From a checkpoint of a small transformer trained on Wikipedia: no biases in attention or MLP.
Each number is 200 + 20 x the weight over its row's rms, rounded and kept within 0 to 999. Layers, rows and columns count from 0. The size before them is the row's rms in percent of the matrix's.

# q: layer 3 attention query, 512x512, rms 0.0403, rows 232-255, columns 128-255
# k: layer 3 attention key, 512x512, rms 0.0404, rows 232-255, columns 128-255
# v: layer 3 attention value, 512x512, rms 0.0337, rows 128-130, columns 128-255
# o: layer 3 attention output (transposed), 512x512, rms 0.0249, rows 128-130, columns 128-255
q232,104,180,209,195,163,214,239,214,212,173,196,202,188,202,176,223,218,197,168,237,200,206,185,242,205,185,228,192,214,201,218,227,214,204,201,218,207,201,169,227,179,190,199,173,196,184,199,177,193,200,194,206,179,213,203,190,148,233,197,172,225,213,171,247,210,153,205,182,183,178,166,205,191,200,219,219,208,207,202,185,236,175,195,232,221,201,186,185,199,208,255,214,253,182,195,190,208,196,164,202,199,233,200,179,192,180,171,182,184,202,192,206,199,208,174,204,203,202,182,149,200,197,233,258,207,204,194,220,189
k232,104,188,174,223,241,175,199,177,186,219,217,210,169,171,240,200,188,199,219,183,170,219,192,188,202,186,178,203,191,234,214,201,207,211,187,228,183,208,232,179,211,233,203,202,218,174,221,218,201,188,221,207,187,214,222,211,193,183,170,226,211,171,170,216,221,218,218,193,199,168,153,214,161,192,167,215,177,184,235,208,210,186,176,208,235,144,217,167,202,200,188,155,178,207,185,169,226,196,177,197,190,168,226,237,215,191,160,204,199,191,169,179,203,181,196,198,193,202,216,199,183,177,189,202,188,199,217,186,194
q233,103,199,203,196,193,214,212,198,172,222,196,243,210,205,238,225,205,218,194,203,184,192,211,201,221,169,219,160,212,179,207,203,184,180,221,233,188,197,164,228,175,197,215,238,200,203,195,216,205,218,202,196,177,188,195,179,212,198,221,204,221,232,229,194,201,182,223,168,174,186,200,257,205,209,201,163,231,195,203,151,195,175,218,201,213,190,164,180,246,190,233,221,194,225,183,221,152,213,175,184,175,192,159,218,230,186,208,161,191,216,189,181,212,170,214,196,190,210,201,174,233,194,202,196,215,191,183,214,203
k233,099,227,205,179,197,221,190,214,199,216,200,205,196,189,192,219,163,190,214,208,175,207,211,231,180,196,205,188,185,192,200,172,177,189,179,208,156,221,174,184,193,257,230,199,196,209,190,179,177,212,203,226,200,181,211,232,198,169,193,184,215,232,203,212,207,164,189,193,220,191,241,179,183,204,186,203,218,207,196,222,247,218,212,189,238,217,197,211,193,164,187,166,216,187,183,200,187,207,180,236,168,189,214,177,197,188,205,202,199,175,195,197,207,229,186,212,197,230,240,236,181,172,217,217,196,203,206,202,194
q234,102,211,184,188,201,196,213,194,195,155,176,164,180,176,224,175,210,188,213,156,191,178,183,230,190,224,180,224,224,170,184,155,186,203,218,183,183,190,213,210,163,224,220,236,227,209,183,209,193,231,198,192,179,195,198,208,200,213,211,219,180,197,231,184,209,210,203,212,189,196,175,211,234,197,205,200,178,219,196,233,198,190,204,202,207,212,203,213,180,185,203,208,221,228,192,190,225,186,214,231,195,190,206,178,182,236,198,163,164,202,217,228,187,199,209,201,191,197,217,183,179,195,214,197,191,181,222,213,188
k234,102,213,193,226,202,201,171,220,203,180,182,225,210,220,190,191,185,233,217,218,155,190,209,193,199,225,190,161,195,198,201,214,215,221,203,199,202,205,183,213,201,207,227,200,196,181,200,217,229,203,217,197,201,202,184,156,162,193,196,205,203,218,215,173,198,216,193,172,192,186,201,207,218,219,216,165,177,215,226,175,216,177,182,192,202,162,225,230,214,217,226,182,158,219,200,189,216,224,240,157,194,194,185,191,188,193,189,199,213,159,228,172,192,215,176,165,180,197,212,158,174,194,205,205,187,244,180,167,239
q235,107,212,216,173,254,207,192,181,170,212,206,186,184,201,165,200,211,193,164,203,216,211,212,208,185,203,181,198,207,191,216,192,216,147,196,215,176,197,216,239,172,174,195,219,190,190,154,203,221,157,215,202,200,225,211,170,198,203,168,183,213,165,182,200,167,201,240,239,217,216,207,195,194,191,210,199,213,231,202,183,193,171,200,192,204,211,189,237,200,207,204,183,172,227,189,247,206,176,197,195,210,198,186,183,192,185,225,246,200,201,218,198,218,195,258,191,195,225,148,164,207,202,194,202,179,177,241,155,219
k235,107,204,206,222,221,207,181,210,208,170,188,194,217,197,230,202,218,219,176,197,187,220,178,215,224,188,192,217,201,187,168,222,211,163,185,196,191,180,191,194,153,199,212,200,192,189,170,219,214,187,216,204,179,211,241,162,177,194,207,225,200,215,199,212,195,209,161,201,168,196,224,202,201,182,170,185,179,173,203,193,176,182,164,172,195,191,246,193,205,197,194,221,176,209,191,163,182,190,210,205,214,206,230,226,166,242,198,235,180,211,213,166,197,219,188,226,199,178,184,197,195,209,208,198,188,209,195,197,193
q236,106,197,188,178,192,181,177,199,201,181,189,197,204,197,224,209,230,193,188,185,176,235,212,229,218,197,227,217,204,240,209,183,193,192,197,198,167,173,203,192,222,218,199,229,166,199,181,171,175,205,213,214,179,173,169,215,184,186,220,202,197,203,212,205,202,155,219,148,204,166,213,178,177,212,221,208,240,175,191,206,217,194,158,168,199,209,177,206,205,195,219,235,226,168,185,175,216,201,184,211,185,214,173,208,202,208,204,188,198,167,155,211,176,199,224,215,230,217,173,202,191,188,168,208,178,197,203,213,193
k236,109,202,195,166,166,200,162,196,163,182,235,242,183,239,213,168,233,214,183,229,208,189,193,177,198,221,160,184,185,211,192,188,231,215,186,197,216,209,183,189,216,212,244,199,194,188,204,176,221,169,192,196,169,203,174,193,201,218,180,239,196,218,196,202,153,206,201,181,192,214,173,211,185,219,188,219,192,203,212,195,224,230,233,215,180,207,191,197,224,193,208,195,211,197,184,202,186,200,235,227,209,231,191,230,181,230,181,194,168,220,192,151,196,191,202,248,210,192,216,180,204,181,189,201,209,220,147,207,209
q237,099,200,208,200,208,189,182,199,175,194,198,231,191,190,210,184,190,219,221,210,219,222,186,194,213,207,207,209,191,156,175,211,186,189,198,256,214,194,212,228,174,227,189,214,218,214,204,226,202,192,225,203,175,177,223,207,179,213,254,175,212,207,189,202,245,167,193,214,199,181,211,191,183,221,183,229,189,225,170,194,214,230,203,219,195,233,171,207,213,180,210,196,191,206,210,211,194,189,178,221,188,189,213,194,211,192,203,190,201,193,215,214,178,182,217,207,224,184,213,196,216,212,238,186,209,206,201,216,217
k237,098,173,227,201,188,188,188,197,193,209,172,201,192,246,208,237,201,199,233,185,232,222,215,158,190,197,201,166,185,205,207,183,177,185,209,168,205,223,205,234,194,222,204,175,200,217,197,204,177,207,193,196,188,170,164,225,210,209,217,201,213,196,201,190,186,170,207,177,228,222,181,197,230,162,203,156,215,219,193,195,217,195,184,190,230,208,207,217,188,154,221,198,246,174,179,203,220,235,203,172,197,188,225,164,189,175,212,207,180,191,205,215,219,216,194,199,206,210,197,194,191,193,225,184,172,189,221,178,204
q238,103,164,210,231,215,190,230,221,225,197,186,204,218,188,205,220,222,178,194,189,229,189,223,191,199,235,232,202,242,211,196,215,235,210,219,211,188,183,159,195,166,201,209,164,178,233,177,192,179,221,196,192,171,235,211,208,217,241,207,249,213,207,188,178,211,199,160,238,184,186,250,179,206,215,198,226,162,226,168,254,176,180,203,210,202,205,157,187,221,209,168,184,216,179,194,208,184,207,230,199,199,229,205,233,196,221,202,191,221,208,202,210,222,207,185,208,215,189,213,220,208,233,255,183,201,187,195,191,195
k238,102,202,163,200,194,184,167,201,183,215,216,230,221,204,189,227,155,209,214,196,183,206,169,189,205,207,192,205,151,216,225,169,179,198,191,154,197,213,177,217,211,216,191,195,220,222,255,221,213,177,201,259,227,218,220,199,189,207,219,196,196,182,195,238,219,195,209,181,187,225,184,212,198,163,225,198,185,179,199,184,179,202,217,201,196,204,189,183,154,179,193,225,213,202,194,202,208,195,175,220,204,163,227,191,233,232,182,224,181,185,188,230,203,173,199,187,208,187,167,183,177,221,186,211,203,195,175,190,223
q239,102,190,184,221,203,207,173,225,181,219,249,235,198,198,200,208,210,249,186,236,184,166,229,169,243,239,213,228,174,204,218,179,198,228,190,206,180,168,186,173,205,220,202,195,227,199,186,199,206,202,215,181,211,199,211,236,194,222,204,151,186,172,218,189,182,226,192,179,176,173,224,212,226,207,201,203,173,178,210,201,206,200,175,211,216,219,212,189,210,203,169,195,197,156,201,210,213,175,199,186,188,171,225,254,183,216,173,194,227,205,253,232,201,175,191,213,197,199,179,236,153,186,220,197,195,216,197,205,194
k239,106,219,199,172,237,188,213,170,185,208,199,226,209,184,184,195,244,185,206,184,205,226,194,200,200,183,172,205,210,197,207,176,189,200,226,199,221,231,183,169,210,186,190,192,222,185,182,193,185,180,203,190,228,165,218,172,201,195,182,194,141,208,231,185,179,170,190,189,172,195,177,183,200,213,188,186,200,195,240,188,171,186,207,220,198,210,185,189,192,218,211,198,198,172,201,204,203,180,226,251,236,244,213,189,213,150,177,192,189,240,220,178,221,190,192,181,201,187,187,196,189,219,229,225,228,220,190,196,204
q240,102,203,172,199,186,239,230,184,197,230,178,182,222,221,207,205,227,192,238,190,209,177,218,198,202,185,227,171,189,183,199,177,189,186,198,221,197,228,219,185,230,160,237,206,204,198,187,188,223,179,228,201,233,216,207,143,221,161,163,180,208,208,207,195,171,214,190,158,209,218,174,207,176,256,198,208,210,204,210,219,216,234,204,194,201,180,213,195,175,170,210,232,171,193,223,205,178,197,232,201,224,207,175,222,194,201,174,214,226,200,179,194,228,201,162,180,196,183,233,229,189,172,192,240,205,179,192,184,197
k240,104,181,180,202,177,230,237,235,213,197,182,174,189,206,193,174,181,207,162,226,200,218,201,199,188,199,225,216,206,190,211,175,207,237,233,218,213,207,202,181,224,169,178,204,169,207,184,193,184,205,201,212,194,185,192,200,219,196,185,234,207,185,196,230,215,186,208,247,253,191,233,147,221,217,207,240,200,193,176,200,216,171,163,218,206,251,222,204,229,233,175,179,179,190,223,200,186,176,216,202,201,211,210,194,235,203,181,207,188,179,201,211,206,220,178,208,200,217,234,188,231,173,174,189,188,174,223,164,169
q241,103,221,193,199,184,183,214,187,210,196,200,174,179,182,202,201,201,201,180,228,229,213,212,207,207,198,194,164,188,190,197,171,174,229,210,206,196,218,167,192,223,200,244,209,243,218,205,189,182,201,182,208,186,228,205,189,231,185,180,165,196,192,191,203,178,181,209,216,213,198,245,180,218,192,190,174,171,189,180,177,225,215,244,202,214,216,196,170,195,176,208,230,209,224,234,201,185,215,216,232,199,179,237,172,171,206,249,201,189,202,192,167,230,223,219,211,187,236,177,192,184,199,158,200,184,184,214,205,215
k241,101,217,198,195,218,203,179,225,196,188,211,211,198,186,199,239,156,221,215,198,197,201,163,169,219,217,209,202,196,227,205,228,192,186,214,220,193,215,210,195,200,181,190,202,205,202,174,186,221,208,227,198,199,204,216,195,183,210,208,236,181,236,153,173,202,242,199,208,209,198,194,198,220,214,183,206,198,239,200,209,229,218,196,217,194,176,186,195,207,245,184,210,204,190,252,206,180,232,198,218,218,196,192,190,198,194,210,178,215,239,190,227,222,193,233,191,189,191,185,214,205,216,233,217,219,186,220,167,194
q242,100,228,197,233,195,218,220,227,198,239,185,194,201,212,197,200,191,209,222,181,192,211,192,174,182,200,233,192,239,194,248,173,200,210,201,223,225,211,221,176,195,195,205,189,189,211,176,212,249,243,196,180,195,233,157,184,192,227,182,166,187,210,183,170,174,215,176,195,237,214,192,181,189,212,196,186,186,197,196,217,244,184,190,173,203,183,211,201,193,204,204,184,243,194,213,218,203,209,232,177,225,208,200,224,215,192,204,183,216,208,228,198,174,194,168,215,211,188,210,210,230,175,201,171,196,217,223,185,224
k242,100,224,190,213,206,186,158,151,202,185,196,161,224,212,193,192,207,238,167,193,212,229,204,215,211,186,172,172,163,189,200,212,214,201,214,184,227,189,157,197,226,173,195,216,180,169,193,201,201,212,191,204,213,181,218,186,210,219,221,194,197,193,239,219,184,160,188,176,192,193,220,186,211,222,192,206,174,242,222,172,181,222,211,191,178,215,197,171,233,187,176,197,172,188,187,208,215,217,208,239,206,177,223,234,187,211,181,217,184,182,200,182,205,186,199,188,154,217,213,208,195,209,188,232,227,183,221,201,206
q243,100,210,166,194,223,204,225,193,199,234,199,177,199,196,207,172,204,197,185,186,219,215,207,182,168,196,215,168,193,210,161,225,206,202,200,186,173,217,214,200,213,190,194,226,170,245,225,198,186,188,184,219,227,193,205,220,203,207,166,203,201,184,191,192,198,215,218,178,182,233,164,213,184,218,207,169,225,200,194,222,196,185,161,178,207,153,177,252,187,177,174,193,209,200,189,196,193,182,261,161,203,238,214,179,195,193,185,226,211,208,190,191,215,182,156,165,173,213,214,219,208,177,208,178,192,203,180,199,236
k243,102,211,211,194,163,194,223,209,209,186,175,158,197,214,199,164,207,231,218,198,200,174,202,217,191,201,195,210,227,207,218,240,188,187,213,193,170,204,190,223,202,177,192,204,195,189,204,186,193,177,217,208,176,215,225,212,168,163,207,159,220,183,211,176,220,214,210,266,198,218,195,186,211,176,225,199,196,183,203,198,207,203,199,207,171,233,205,183,212,244,189,202,199,212,213,204,180,196,191,163,243,249,212,165,188,201,233,244,186,211,234,191,178,200,204,192,194,201,184,204,187,181,155,225,199,167,215,164,178
q244,099,205,226,188,221,191,218,231,167,189,180,183,218,223,218,217,196,180,209,229,173,196,209,226,206,202,173,177,212,209,213,220,185,201,191,211,240,223,205,163,201,216,233,207,200,201,199,217,153,207,193,203,206,175,220,214,188,186,241,208,196,196,196,193,226,217,189,207,205,205,178,183,223,196,147,204,190,209,207,206,207,230,195,200,202,201,182,179,244,226,156,193,205,196,214,188,194,219,179,213,217,228,225,226,157,186,189,198,222,191,191,177,207,189,182,208,204,213,220,227,191,217,200,207,223,163,172,202,212
k244,100,175,173,227,222,196,237,156,183,201,201,212,234,191,207,228,227,161,171,210,197,198,205,162,176,235,220,202,192,225,196,225,184,215,201,192,187,153,189,190,227,186,218,198,215,180,185,169,200,169,228,208,209,235,215,138,203,177,212,206,224,203,198,215,190,214,153,170,155,175,187,181,196,193,211,202,209,196,221,202,213,174,221,229,196,173,229,199,196,192,188,205,212,175,214,190,188,199,184,169,171,214,203,177,195,197,189,156,188,156,161,194,229,194,175,209,188,200,206,193,209,198,244,197,176,186,167,206,216
q245,104,174,212,197,185,230,197,234,147,201,242,200,218,180,205,186,208,219,207,239,196,193,194,158,170,210,217,224,199,184,174,203,226,168,198,209,208,190,222,238,233,169,170,179,184,245,188,169,195,184,219,176,223,185,217,202,194,193,209,213,205,174,190,193,219,191,198,204,199,193,188,173,208,200,215,205,173,204,183,182,210,228,209,166,189,227,165,209,199,190,221,182,146,242,174,198,154,193,186,164,213,231,183,222,225,211,213,194,228,224,220,228,191,182,217,167,210,175,183,190,207,188,225,159,208,203,220,220,166
k245,102,240,213,212,215,229,216,189,229,211,191,186,223,215,172,220,188,194,181,172,182,173,204,225,190,203,149,204,235,198,197,194,171,167,206,213,211,220,219,190,196,203,222,232,198,216,225,205,206,200,170,193,200,190,170,221,210,193,218,160,221,207,183,206,214,208,192,220,174,214,191,187,191,204,180,234,202,219,233,200,176,191,192,197,198,195,171,203,172,186,204,175,217,188,182,203,232,185,190,206,205,204,196,217,176,217,221,224,191,187,174,202,221,203,197,205,198,213,178,203,206,209,199,198,215,213,185,175,179
q246,102,205,183,196,219,198,174,204,178,209,257,153,218,198,235,162,237,190,192,186,224,166,223,192,196,210,177,227,194,198,169,185,213,226,181,209,179,172,162,181,204,225,204,225,234,176,210,235,218,209,197,220,187,200,201,203,195,211,198,188,182,185,196,199,246,196,224,191,195,204,185,180,199,198,244,185,215,174,177,211,195,200,194,198,203,204,220,184,204,184,179,189,175,172,218,172,171,193,211,212,234,214,222,204,224,244,193,195,257,188,225,186,228,184,191,208,218,207,229,185,204,236,198,220,176,167,196,223,221
k246,099,195,229,181,183,189,186,234,208,171,215,239,167,194,194,199,189,206,182,220,205,200,216,198,206,177,209,194,179,170,208,197,228,192,174,202,210,203,200,230,190,168,199,224,158,206,170,208,214,220,160,182,154,232,199,195,185,168,179,178,241,180,173,189,196,195,187,197,157,221,212,175,187,233,213,198,211,191,178,153,217,185,231,207,168,187,164,252,170,226,174,210,230,202,194,203,189,195,216,187,215,170,209,190,198,184,208,214,220,187,196,206,214,208,198,237,221,180,197,218,225,224,210,237,210,191,178,171,171
q247,104,207,213,161,220,227,204,172,191,196,189,176,189,180,194,192,215,210,203,191,214,197,190,185,169,211,223,210,175,189,221,161,217,161,214,187,213,210,199,213,231,190,230,174,189,203,182,165,238,173,203,200,193,181,216,169,202,203,166,222,207,192,190,199,168,187,209,183,183,221,194,194,205,209,173,196,165,195,171,209,183,216,201,138,225,185,165,217,174,205,206,251,231,212,190,151,172,188,183,208,162,202,186,237,201,219,154,225,227,205,211,202,200,229,228,160,218,208,216,165,223,155,187,211,217,189,210,207,190
k247,104,168,178,219,191,182,199,210,200,208,230,152,193,202,223,192,177,233,230,200,230,192,209,234,197,233,228,180,195,196,219,203,182,174,178,223,159,218,218,178,187,245,199,188,233,199,205,205,198,225,203,198,198,175,183,203,206,168,214,204,189,233,186,210,153,203,185,217,211,195,153,215,209,211,227,232,213,190,221,216,196,208,226,212,191,223,216,178,206,205,205,163,209,170,182,197,175,207,194,195,225,207,186,219,195,191,190,206,204,222,210,190,231,194,211,186,192,170,197,222,197,218,169,231,199,194,179,166,212
q248,101,209,181,202,211,186,211,202,199,194,188,198,234,226,190,196,221,208,231,212,161,225,189,196,198,190,205,161,213,190,198,170,186,193,212,190,234,215,237,193,190,217,195,206,166,187,187,199,190,213,207,174,191,153,186,220,180,206,170,183,199,182,219,207,193,204,186,201,190,209,233,204,201,204,222,195,209,211,235,207,174,191,223,209,193,199,166,144,243,199,212,220,188,174,220,216,227,211,196,215,195,210,159,196,218,220,213,186,212,217,229,203,193,186,214,213,193,207,180,198,191,164,189,221,211,223,201,225,210
k248,104,215,170,208,250,182,181,206,195,187,215,205,209,196,247,229,196,193,216,186,194,216,171,211,210,215,236,215,192,229,170,191,242,222,161,183,179,195,172,209,180,175,244,203,212,192,202,218,222,191,244,228,175,190,214,189,188,187,217,207,179,176,214,210,190,168,169,192,200,204,165,220,176,196,203,202,197,208,223,170,203,182,212,261,199,218,215,232,195,130,215,209,196,225,176,185,178,156,197,187,220,232,202,222,204,203,214,186,162,212,205,206,224,192,211,178,187,196,167,187,194,207,203,182,223,205,200,178,226
q249,100,190,168,199,207,183,215,197,159,167,198,191,208,199,193,187,228,221,171,185,227,197,194,202,183,211,236,180,201,197,210,188,191,199,194,182,231,205,208,168,188,177,172,203,187,184,172,187,213,198,211,194,180,209,218,214,197,218,213,221,214,185,182,164,203,185,170,195,202,175,179,188,196,162,212,228,196,224,201,220,189,201,201,203,236,180,174,186,190,225,192,183,209,173,198,196,241,213,185,219,188,239,197,170,191,183,179,205,202,208,185,191,200,222,199,209,202,192,212,217,194,214,217,166,167,173,187,176,202
k249,102,184,224,185,194,195,240,190,188,174,249,194,197,195,201,206,210,180,181,233,171,195,212,215,211,205,155,244,204,244,226,220,190,199,233,147,185,221,202,210,211,178,216,176,155,202,208,202,219,184,192,197,206,207,189,233,235,212,214,171,173,190,196,220,183,237,236,177,165,226,161,218,193,220,210,211,218,198,204,195,168,198,159,198,224,177,209,200,205,182,201,210,236,194,191,221,265,196,207,199,185,201,229,212,202,229,214,194,208,188,174,215,198,216,161,201,182,170,200,160,192,229,185,179,194,170,235,216,211
q250,101,168,219,232,196,223,177,198,195,167,175,196,188,193,220,231,224,206,213,215,196,192,224,159,219,173,209,164,218,210,204,226,197,240,187,216,210,195,181,191,176,222,202,190,189,197,184,180,224,191,201,228,180,222,207,221,175,215,217,186,166,166,190,213,189,171,224,188,238,198,210,171,230,179,241,200,187,164,228,192,189,189,185,203,171,202,191,228,154,200,198,213,207,188,206,192,201,232,210,200,208,185,223,194,245,216,186,193,211,180,220,181,190,232,221,200,190,184,176,198,178,199,229,230,211,210,216,195,171
k250,100,194,210,169,193,171,189,198,177,197,175,240,219,235,208,201,225,216,156,202,241,209,198,199,205,211,160,193,170,221,194,213,192,210,196,216,236,225,186,178,210,201,227,201,229,201,175,209,205,216,207,182,151,190,200,162,226,192,178,219,202,238,204,205,196,190,214,217,182,166,225,227,199,225,177,227,179,224,219,201,225,204,214,231,200,195,212,160,208,231,212,204,181,188,226,167,192,183,197,217,200,205,191,189,148,195,218,166,207,163,173,192,212,212,205,203,219,187,216,185,208,178,182,217,222,203,227,200,225
q251,106,188,180,205,172,202,189,247,207,191,221,181,199,183,211,192,193,216,156,170,230,192,208,195,216,183,193,201,245,160,203,191,218,182,232,197,185,204,224,192,194,180,178,219,185,195,217,200,189,199,207,187,211,206,239,186,160,221,193,217,180,185,180,161,197,205,174,213,196,204,199,192,191,208,273,202,209,190,216,215,190,200,193,212,202,193,200,182,191,185,207,184,196,198,174,176,191,197,194,165,216,203,217,207,191,215,180,232,186,193,219,221,196,189,197,206,194,204,186,180,209,171,207,221,182,152,173,221,167
k251,104,218,206,224,204,241,212,203,223,210,173,223,191,207,191,204,197,231,218,198,212,191,185,175,180,184,201,210,204,185,223,201,196,221,193,183,171,210,201,189,152,199,214,196,180,213,198,214,192,205,201,229,191,196,184,214,210,204,206,216,206,247,194,190,207,194,211,208,193,199,173,168,180,175,197,171,224,212,170,244,174,209,172,179,194,172,208,172,224,199,207,201,192,228,208,212,191,199,219,210,233,221,190,152,197,199,184,202,227,170,182,206,189,190,182,186,202,185,232,213,206,221,185,200,185,219,187,184,196
q252,104,175,184,196,202,213,164,215,200,200,176,237,201,189,208,173,218,185,176,221,177,234,188,182,208,204,219,186,161,188,198,188,238,178,127,187,200,181,168,190,221,231,211,217,175,209,229,203,185,219,220,208,196,204,190,157,184,232,183,195,177,226,206,225,192,171,194,157,202,229,188,211,218,200,208,195,203,195,190,196,204,217,227,185,235,196,216,212,247,180,183,176,181,214,223,202,203,200,205,205,205,177,213,202,211,184,184,208,185,217,215,206,206,200,240,171,196,170,161,217,177,230,235,161,186,205,219,193,194
k252,105,205,189,185,215,183,215,175,168,181,236,192,190,231,191,209,230,177,217,205,217,212,209,243,216,206,217,217,200,168,194,184,184,185,171,178,219,222,203,180,221,184,159,184,194,184,168,209,187,216,216,208,199,217,168,235,200,204,219,187,210,191,208,157,179,204,159,221,201,224,164,204,189,198,192,183,179,209,213,179,229,228,186,181,208,197,210,185,211,193,218,191,217,159,245,180,177,210,235,202,207,225,225,214,165,191,221,206,206,192,161,207,201,207,186,187,213,201,193,203,161,212,192,260,180,196,215,212,172
q253,105,168,180,205,257,218,208,251,190,184,173,238,210,202,171,216,183,203,216,246,220,215,201,159,193,200,212,179,213,203,240,176,199,205,166,180,227,194,203,213,225,192,194,222,211,187,238,190,238,170,217,179,169,175,195,186,205,209,207,164,168,225,146,187,195,209,178,207,201,142,215,213,216,215,215,165,217,172,208,185,184,198,212,211,219,206,219,206,215,232,225,210,190,168,184,208,228,200,215,183,228,197,186,204,186,212,173,171,179,182,209,192,193,200,230,197,208,211,180,202,179,207,218,221,178,150,193,192,210
k253,105,204,196,240,188,208,178,182,187,174,191,176,244,212,206,204,225,205,199,192,224,181,172,236,181,198,222,179,228,165,197,182,190,193,179,205,204,216,219,202,219,230,191,173,172,208,162,201,215,169,199,231,200,211,224,203,188,186,205,204,201,202,222,190,181,207,192,196,199,190,199,207,176,205,170,233,190,151,187,184,225,205,185,229,184,195,200,209,193,167,222,197,214,176,202,186,197,165,211,228,206,223,218,226,197,203,199,192,198,213,182,180,173,179,157,194,210,207,209,200,203,183,157,197,209,192,212,200,200
q254,108,213,203,186,198,203,192,220,226,240,172,212,189,197,213,213,174,199,193,212,185,190,183,216,225,154,195,210,205,154,199,216,173,161,194,180,209,205,217,186,225,216,207,185,183,197,175,208,206,173,207,190,193,218,205,202,186,194,224,201,191,174,197,192,209,180,186,228,197,223,168,205,197,200,205,197,206,206,200,161,177,222,171,185,197,181,202,189,216,198,193,184,220,221,244,194,166,191,229,243,228,240,168,210,155,197,205,214,209,179,205,231,201,175,233,219,195,209,178,186,210,231,211,234,229,210,204,173,205
k254,103,204,169,176,174,192,185,199,242,166,191,201,200,228,194,192,219,201,213,187,173,200,217,231,168,192,177,239,212,201,216,201,192,209,157,183,191,199,220,192,209,241,230,178,182,196,180,197,199,197,205,193,214,180,233,188,213,221,204,199,219,182,183,212,153,198,230,203,154,207,193,209,188,231,194,219,168,231,243,230,223,232,206,179,195,206,216,161,205,191,187,200,212,206,180,207,165,192,223,180,222,168,197,168,193,205,205,198,212,217,215,222,215,209,202,167,154,216,174,196,179,230,205,180,183,163,207,198,198
q255,099,195,234,201,210,188,238,195,211,223,177,166,204,214,180,208,182,215,233,225,220,213,206,222,209,217,181,150,196,230,234,226,240,190,175,220,240,191,179,232,206,182,236,213,194,203,203,216,198,208,198,214,169,188,222,179,194,187,177,175,210,215,210,168,185,220,179,257,210,221,180,232,181,217,170,198,172,212,200,161,204,201,232,207,208,188,175,178,222,178,198,181,236,222,222,191,182,209,230,165,187,192,201,199,177,220,207,217,218,224,217,213,209,199,217,209,219,168,216,193,197,220,179,214,168,175,221,191,233
k255,105,193,200,211,191,169,176,196,217,206,224,167,209,180,229,218,213,221,234,177,191,192,207,214,223,223,176,187,210,142,211,190,183,216,175,177,195,171,193,199,179,234,186,180,211,163,196,227,181,197,200,207,210,200,181,187,198,197,206,225,195,189,197,213,196,223,188,177,212,217,297,191,184,187,222,190,225,181,176,225,203,199,183,189,172,223,227,187,209,213,174,213,211,171,179,201,184,226,179,205,175,204,220,197,208,212,197,225,210,217,212,181,193,196,226,202,223,207,165,229,195,183,209,182,187,227,187,234,187
v128,109,229,211,204,177,223,203,193,178,231,191,160,183,201,213,175,187,175,218,188,215,223,212,193,200,178,205,231,215,225,204,224,199,201,206,211,220,208,203,216,194,192,224,215,179,158,220,176,192,177,225,197,177,195,170,167,201,216,219,212,205,171,183,240,164,178,207,209,189,206,244,173,185,258,218,175,172,183,217,187,180,204,198,189,191,214,202,217,195,213,188,231,179,189,241,214,191,176,182,200,200,196,174,182,198,185,205,202,208,164,184,199,188,200,175,233,235,215,203,191,187,169,190,167,233,180,196,198,183
o128,107,224,204,171,197,199,182,210,196,213,183,191,202,209,204,188,232,208,211,205,220,225,202,221,176,188,183,201,197,198,236,179,194,237,237,179,216,216,215,211,209,187,197,197,169,208,197,239,199,189,201,193,171,238,178,194,221,248,169,186,175,202,190,187,169,265,183,216,187,202,222,174,202,203,211,218,198,197,172,195,199,201,182,201,182,201,221,186,175,197,181,169,229,205,242,212,215,202,185,196,201,219,247,200,226,203,182,172,202,211,209,204,183,210,197,200,245,172,176,168,205,211,214,209,188,206,218,228,212
v129,105,239,215,216,161,194,188,198,176,192,155,196,195,172,210,214,186,217,213,215,221,177,224,209,219,227,227,202,180,173,196,170,206,188,211,170,199,206,258,179,233,237,200,212,215,194,223,206,209,178,186,169,188,207,194,238,192,201,163,196,218,219,193,202,162,222,187,235,197,161,202,212,222,249,181,227,214,200,224,206,221,196,208,196,214,210,224,197,215,182,197,199,224,214,211,207,186,204,183,225,223,176,203,186,207,206,209,200,202,201,195,183,222,229,223,213,180,202,191,206,213,179,201,214,200,222,230,237,230
o129,110,221,155,189,194,161,183,221,192,180,174,202,188,212,188,209,194,192,174,228,191,184,187,209,183,192,182,210,198,162,202,221,196,175,169,213,196,239,203,238,167,176,200,202,195,190,205,213,176,210,218,212,207,227,197,199,213,189,176,181,215,191,201,233,174,154,234,192,181,183,191,203,194,202,205,219,175,198,215,204,200,189,199,210,207,198,231,174,238,180,198,191,204,183,184,213,193,172,204,200,237,238,208,180,214,184,257,201,178,200,198,234,195,199,217,170,197,193,221,240,198,191,167,197,181,174,177,191,205
v130,110,184,237,190,212,231,195,230,181,172,157,163,201,209,172,209,170,237,198,215,167,202,200,207,182,196,244,199,177,226,202,215,185,212,227,205,219,201,196,198,184,214,175,200,175,242,211,235,159,215,183,177,197,204,197,213,194,197,200,191,197,218,153,221,202,195,224,218,181,201,207,213,198,208,180,216,209,181,238,178,157,221,206,179,180,183,186,208,207,184,194,170,226,193,222,168,196,219,222,201,191,196,206,204,221,242,196,235,183,210,190,185,182,166,158,239,192,225,212,162,184,220,189,211,175,190,202,196,197
o130,112,222,189,178,195,200,212,221,172,161,217,196,223,223,218,182,207,196,218,181,191,227,219,210,175,212,174,188,206,215,187,151,176,233,203,196,193,218,162,166,209,200,209,211,181,182,233,174,213,189,169,204,220,184,169,219,214,205,229,203,213,208,187,188,150,219,194,235,206,202,244,185,174,175,185,209,198,216,180,182,205,247,174,186,210,197,179,210,208,169,177,233,234,187,228,178,213,202,185,204,199,223,200,201,218,191,236,180,195,181,181,209,200,181,197,211,190,213,252,180,161,195,206,162,188,224,227,186,230